Weights of a small GPT-style language model, trained from scratch on English Wikipedia.
Architecture: untied embeddings, local attention windows, skips across layers.
Each number is 200 + 20 x the weight over its row's rms, rounded and kept within 0 to 999. Layers, rows and columns count from 0. The size before them is the row's rms in percent of the matrix's.

# up: layer 8 MLP up, 1536x448, rms 0.228, rows 368-395, columns 392-447
# down: layer 8 MLP down (transposed), 1536x448, rms 0.116, rows 368-395, columns 392-447
up368,097,187,216,168,171,195,221,212,178,199,234,171,235,182,170,200,177,193,208,219,189,202,219,177,247,187,193,206,201,227,205,216,157,231,173,207,218,215,215,245,191,182,195,197,225,214,207,221,217,217,213,184,185,180,186,194,188
down368,097,219,220,199,250,234,186,219,203,208,224,203,228,214,227,209,214,185,232,179,204,187,208,183,186,177,172,184,175,200,229,201,183,205,171,228,218,211,188,197,188,185,243,199,167,214,185,183,200,196,172,209,173,224,175,220,221
up369,102,200,232,200,211,214,191,158,212,193,191,208,227,224,172,176,213,168,182,189,176,189,212,217,195,204,206,220,221,202,202,172,201,176,196,184,224,190,209,186,216,182,187,232,228,195,176,181,228,225,198,187,215,188,179,181,182
down369,099,177,193,190,167,188,194,209,203,216,200,210,196,143,159,186,199,222,194,187,189,208,195,208,236,220,204,205,211,196,207,179,225,210,169,219,178,228,230,186,163,206,182,220,175,224,211,220,198,231,175,205,209,174,206,218,216
up370,101,199,178,210,211,182,209,156,187,197,208,205,206,199,209,142,165,196,232,182,172,176,205,173,200,219,218,185,218,216,190,201,198,199,191,172,194,227,233,201,270,213,169,224,224,177,196,209,201,210,188,191,185,187,223,152,213
down370,097,200,234,225,222,201,223,209,179,196,181,214,202,224,177,188,206,168,228,197,212,207,202,215,198,168,215,186,218,239,223,206,228,176,191,195,238,198,191,179,205,234,228,218,151,227,171,220,190,237,173,260,208,236,234,207,176
up371,094,195,240,200,197,212,166,162,172,195,190,205,203,180,219,201,209,204,203,195,217,181,172,197,197,235,184,195,185,172,206,191,204,206,180,185,184,264,203,226,199,203,206,177,167,177,201,174,202,208,186,177,194,190,193,187,191
down371,103,214,230,173,200,166,217,220,207,156,225,203,198,228,224,212,193,214,204,200,206,195,168,198,194,174,241,167,217,182,195,179,208,194,184,213,227,202,190,208,189,226,201,209,197,203,244,166,197,153,181,215,205,220,218,200,203
up372,101,204,155,210,202,196,205,186,193,194,176,191,227,211,216,193,227,184,175,213,164,204,214,206,212,185,208,227,214,200,178,203,243,222,174,208,200,198,223,201,230,235,190,199,196,204,184,197,174,190,211,182,242,206,216,206,206
down372,099,204,213,199,197,174,210,205,188,220,246,218,183,217,207,196,188,221,229,204,230,186,181,222,196,174,206,216,192,194,210,192,223,220,152,184,200,182,178,177,203,187,224,186,192,229,188,194,156,206,176,177,197,187,216,203,203
up373,095,161,185,163,182,168,214,161,232,202,243,193,199,207,215,170,187,210,169,173,186,183,188,253,212,236,192,238,225,200,183,212,237,194,214,198,222,199,192,165,203,230,216,213,219,231,189,209,214,196,192,215,204,209,187,188,191
down373,096,184,204,205,145,168,196,191,200,189,158,200,209,220,185,187,193,217,197,240,193,189,177,204,175,204,187,195,241,208,190,208,186,174,216,244,176,183,205,194,182,192,194,213,184,208,184,260,200,202,196,212,215,199,220,205,216
up374,100,188,195,166,174,185,187,193,169,189,159,201,207,203,253,205,172,200,215,215,224,192,215,224,196,216,201,195,184,200,238,176,184,235,219,205,191,227,234,197,229,182,221,241,164,222,203,202,214,195,193,203,228,170,173,243,176
down374,100,218,204,225,213,188,203,217,184,172,217,218,174,210,214,166,201,207,194,199,176,195,204,183,167,196,204,196,170,205,185,210,198,164,211,200,213,192,181,210,181,201,224,185,205,189,210,155,254,215,195,171,182,166,199,180,212
up375,111,197,176,176,204,152,227,212,200,228,202,201,203,174,167,216,205,195,194,210,197,198,198,232,182,192,219,212,231,233,228,204,219,204,175,195,216,182,195,227,222,212,173,199,198,209,205,163,202,205,195,189,192,203,196,195,183
down375,107,199,196,186,220,198,184,201,205,169,195,184,224,176,185,214,210,201,205,218,208,208,220,228,152,163,216,201,197,158,234,206,179,199,184,205,214,180,191,213,227,222,195,216,210,238,204,219,219,227,198,203,187,211,179,190,215
up376,108,169,226,186,205,190,230,203,210,191,220,207,193,187,202,209,242,172,226,195,205,178,190,193,221,230,170,190,202,220,178,217,220,173,207,216,193,190,185,189,210,189,199,206,162,189,213,223,203,239,225,172,216,222,228,253,182
down376,103,179,218,211,220,175,193,194,226,244,179,215,200,231,182,183,196,196,204,197,200,196,181,163,180,217,189,188,186,144,209,241,189,181,203,223,208,222,226,217,192,193,193,237,208,216,233,205,200,223,189,185,210,227,203,189,172
up377,100,205,207,203,187,229,200,158,187,213,202,175,166,223,179,120,231,192,214,239,209,210,190,181,207,204,216,209,173,215,207,181,171,201,198,191,219,207,199,198,169,244,230,208,198,222,186,213,199,220,214,203,187,228,208,222,238
down377,098,158,214,220,239,205,196,166,235,218,196,176,205,166,204,193,214,223,193,201,203,176,185,231,194,208,204,198,174,232,176,221,227,212,189,200,209,171,145,206,198,206,219,210,178,209,202,226,205,214,207,233,215,242,221,181,170
up378,109,190,193,178,212,233,211,228,184,209,185,259,168,173,196,203,194,212,220,202,191,194,203,242,187,194,155,138,200,199,183,186,204,237,186,255,183,172,171,203,185,208,203,243,225,205,221,181,209,179,192,237,225,210,229,188,238
down378,098,231,208,193,238,214,214,203,220,203,219,190,212,185,209,172,222,173,209,218,229,212,204,243,223,195,222,200,199,169,196,195,188,198,189,198,254,187,231,205,208,216,179,192,236,170,206,220,179,206,206,192,207,181,199,223,187
up379,106,170,190,174,219,189,207,201,203,191,202,180,221,221,222,200,187,206,190,216,217,189,190,212,215,213,212,188,182,224,215,197,217,187,205,205,184,210,210,199,209,191,196,210,206,207,180,224,200,202,227,186,218,227,187,177,204
down379,103,181,214,213,177,157,190,193,197,200,183,206,230,231,200,187,184,240,205,163,207,191,183,236,206,172,222,174,208,187,196,167,178,191,177,212,204,230,235,166,196,177,200,216,205,211,206,199,204,200,194,202,239,178,214,183,235
up380,099,189,240,210,173,223,176,208,184,202,178,181,192,185,213,192,203,177,208,200,206,214,211,208,203,192,205,162,174,200,142,202,212,194,174,184,165,183,193,200,208,169,186,211,168,194,213,235,223,190,209,205,179,180,169,229,186
down380,098,221,195,192,205,186,212,191,226,218,216,164,213,200,190,236,203,209,189,185,207,198,229,209,219,192,215,232,224,197,201,226,211,197,163,223,203,184,214,179,208,219,205,213,178,212,234,175,219,197,197,203,153,209,176,173,179
up381,108,213,162,213,205,199,196,181,173,205,221,194,189,205,211,177,190,181,207,194,230,225,195,229,197,184,169,190,221,211,221,208,214,192,178,206,176,177,174,172,227,221,189,191,224,203,220,221,206,228,213,161,213,195,225,226,197
down381,103,176,239,216,201,176,206,198,179,174,203,196,196,218,204,213,235,190,176,209,208,174,209,220,222,225,184,213,198,201,212,182,176,224,230,186,173,195,174,198,213,214,204,202,200,200,220,189,216,218,203,187,193,226,191,229,188
up382,094,216,222,231,186,244,207,213,184,219,223,205,204,165,229,203,175,214,183,164,174,216,219,176,216,178,187,216,207,184,137,203,187,169,201,184,173,172,202,200,222,207,211,178,228,197,196,194,180,208,187,181,243,201,174,188,204
down382,102,178,191,188,231,168,171,208,192,182,198,239,201,202,200,212,202,175,206,276,213,207,204,224,173,205,174,212,250,201,194,165,225,175,191,214,179,226,185,201,199,193,199,206,169,162,195,209,227,179,219,212,201,168,154,228,205
up383,102,204,209,180,216,206,198,205,199,198,200,167,254,212,187,225,211,195,201,197,208,200,234,216,213,195,192,206,195,223,208,198,147,209,230,222,182,210,195,223,179,193,181,221,199,181,192,180,204,205,153,224,222,152,203,176,222
down383,095,192,196,238,213,173,198,219,185,234,221,196,235,228,187,224,209,199,175,191,194,243,165,147,173,194,196,211,187,224,223,209,176,198,188,166,204,186,182,187,208,191,209,189,203,205,198,186,205,178,174,208,190,203,207,180,207
up384,096,230,186,193,219,191,223,206,221,182,177,238,181,222,160,197,221,184,167,180,178,197,221,199,171,214,206,222,231,196,171,208,208,197,219,179,220,228,188,168,197,249,198,213,173,197,200,219,210,167,214,203,184,203,172,162,190
down384,094,198,186,188,208,243,168,179,159,221,221,168,178,215,191,199,186,219,189,198,208,200,165,203,214,166,200,189,208,198,149,175,208,189,209,252,194,211,186,211,221,186,203,191,233,242,206,206,224,212,204,196,184,226,220,199,160
up385,112,172,203,204,209,215,205,186,187,171,189,190,174,189,164,185,195,254,157,187,186,238,190,214,207,190,210,174,212,207,188,182,202,174,183,193,231,201,179,224,241,209,164,194,177,196,215,217,211,198,190,227,199,163,236,171,186
down385,105,234,247,166,180,189,197,169,169,171,175,215,220,243,185,195,206,211,186,222,215,211,196,201,204,211,193,207,203,203,216,166,221,155,190,197,219,219,213,179,179,225,210,183,207,217,203,167,240,186,215,204,227,200,182,192,193
up386,100,172,178,209,211,179,217,212,213,200,195,231,237,197,186,173,185,207,199,184,191,197,240,202,176,195,173,233,192,229,207,216,194,245,179,242,206,218,165,228,183,196,201,231,173,196,216,209,195,198,220,181,221,221,201,219,204
down386,102,196,197,185,242,199,181,223,252,197,184,199,206,220,193,210,215,194,217,183,194,201,187,197,203,228,213,190,156,213,195,213,211,214,206,190,211,184,181,181,203,205,216,196,186,207,209,219,228,232,183,209,180,157,198,215,213
up387,100,193,204,182,222,194,220,190,206,175,208,228,209,212,216,216,183,215,204,194,196,209,190,180,198,177,176,217,237,152,221,205,182,214,232,185,203,182,165,217,220,187,228,168,197,190,178,210,210,200,195,193,205,193,195,193,186
down387,099,152,209,218,210,195,176,225,225,174,201,221,189,194,201,190,213,166,188,182,177,190,229,189,187,199,197,199,194,200,197,193,174,150,225,225,210,165,201,161,213,153,152,197,165,219,212,213,177,204,189,212,220,202,193,206,215
up388,105,193,173,187,229,179,177,187,194,220,233,203,181,208,172,189,193,211,218,211,206,237,159,153,206,192,223,228,208,240,238,192,190,207,223,176,198,210,234,216,164,196,155,194,220,214,191,218,191,211,238,210,238,227,186,203,178
down388,104,181,220,222,201,227,239,184,195,240,184,218,194,185,145,219,213,196,206,197,156,182,210,229,207,160,193,215,242,196,224,181,239,216,200,213,190,188,157,195,181,209,185,257,206,188,203,188,185,164,202,237,171,235,174,210,180
up389,090,222,189,207,195,186,189,232,204,195,178,207,226,209,200,215,201,193,197,222,261,181,211,176,209,200,207,228,212,213,195,238,227,227,214,161,198,234,236,212,230,223,197,223,239,209,177,217,211,175,197,196,194,177,235,158,202
down389,098,177,194,200,224,258,227,212,221,214,180,215,201,188,209,191,221,224,223,191,156,166,220,191,205,190,215,191,170,195,200,167,168,207,204,207,208,163,211,202,216,179,216,163,187,186,225,217,188,182,171,147,214,184,205,191,230
up390,096,172,172,183,225,188,160,204,188,198,206,194,184,143,188,186,203,188,180,194,182,174,200,240,198,187,192,152,210,195,213,200,157,223,219,205,219,223,213,182,203,216,233,205,203,183,200,193,200,191,193,228,219,188,210,217,188
down390,103,155,178,224,210,174,200,200,200,212,210,228,184,209,182,223,174,190,199,216,198,169,206,182,193,187,223,196,182,193,173,178,197,202,210,219,208,196,220,203,207,209,198,167,188,186,195,203,183,181,201,194,211,232,200,202,195
up391,102,199,212,198,197,179,173,217,182,202,229,178,163,187,169,202,236,177,209,185,199,185,190,219,233,189,217,239,195,209,185,196,206,197,196,183,213,198,206,206,179,186,194,238,174,199,223,229,239,225,189,174,189,202,185,193,199
down391,103,199,224,228,210,190,173,237,172,212,220,230,195,230,218,186,187,208,204,181,238,209,209,184,198,204,200,198,159,177,237,196,177,204,187,158,193,218,193,215,178,233,200,158,166,149,174,190,192,177,197,180,203,202,189,215,204
up392,091,202,200,167,222,235,180,182,219,193,193,169,231,195,184,191,175,203,198,207,219,168,178,238,202,216,221,159,207,222,214,198,176,204,201,169,215,195,205,225,188,212,189,215,189,190,205,221,209,183,178,221,204,213,204,163,153
down392,097,225,234,243,204,203,192,221,228,222,200,197,202,193,232,179,177,184,209,204,234,236,204,177,202,225,179,171,154,181,193,189,173,209,211,179,205,204,199,178,160,220,184,167,202,164,222,208,198,193,203,200,148,193,190,213,194
up393,105,152,204,221,210,178,220,232,170,212,159,194,190,233,192,216,182,209,222,197,176,210,242,204,177,229,210,210,208,210,221,217,186,200,175,194,192,234,203,222,202,188,180,205,214,194,167,201,184,220,205,239,187,221,183,183,199
down393,098,215,200,206,202,217,195,237,205,194,197,205,198,213,206,170,227,229,191,174,246,189,220,213,223,199,225,184,227,186,192,192,207,185,227,187,224,197,202,173,215,187,197,222,222,219,180,183,226,230,208,192,223,177,233,153,196
up394,098,201,189,198,199,214,196,202,188,172,180,187,204,214,154,156,210,213,204,190,192,212,208,198,170,226,207,193,182,189,196,222,212,195,175,201,187,260,161,189,165,170,202,169,161,197,155,176,208,217,207,192,230,186,202,232,210
down394,102,216,168,187,190,210,183,174,204,193,210,187,219,196,191,185,213,213,194,209,198,177,216,194,162,239,243,186,240,169,214,215,187,223,237,174,227,186,193,184,196,215,225,189,196,186,210,177,209,211,216,173,192,222,221,226,199
up395,115,209,239,200,171,180,181,182,169,191,200,234,216,165,203,233,170,194,241,208,191,213,212,181,189,203,174,182,210,208,222,218,213,192,195,184,188,228,226,228,194,221,183,202,187,162,211,197,175,192,209,270,228,168,208,213,170
down395,106,199,185,192,227,167,221,212,219,194,226,217,206,182,203,211,195,210,219,187,156,183,212,186,206,198,178,191,206,217,211,167,153,198,205,232,188,196,193,204,199,223,209,196,194,203,212,190,165,183,199,215,172,211,179,240,171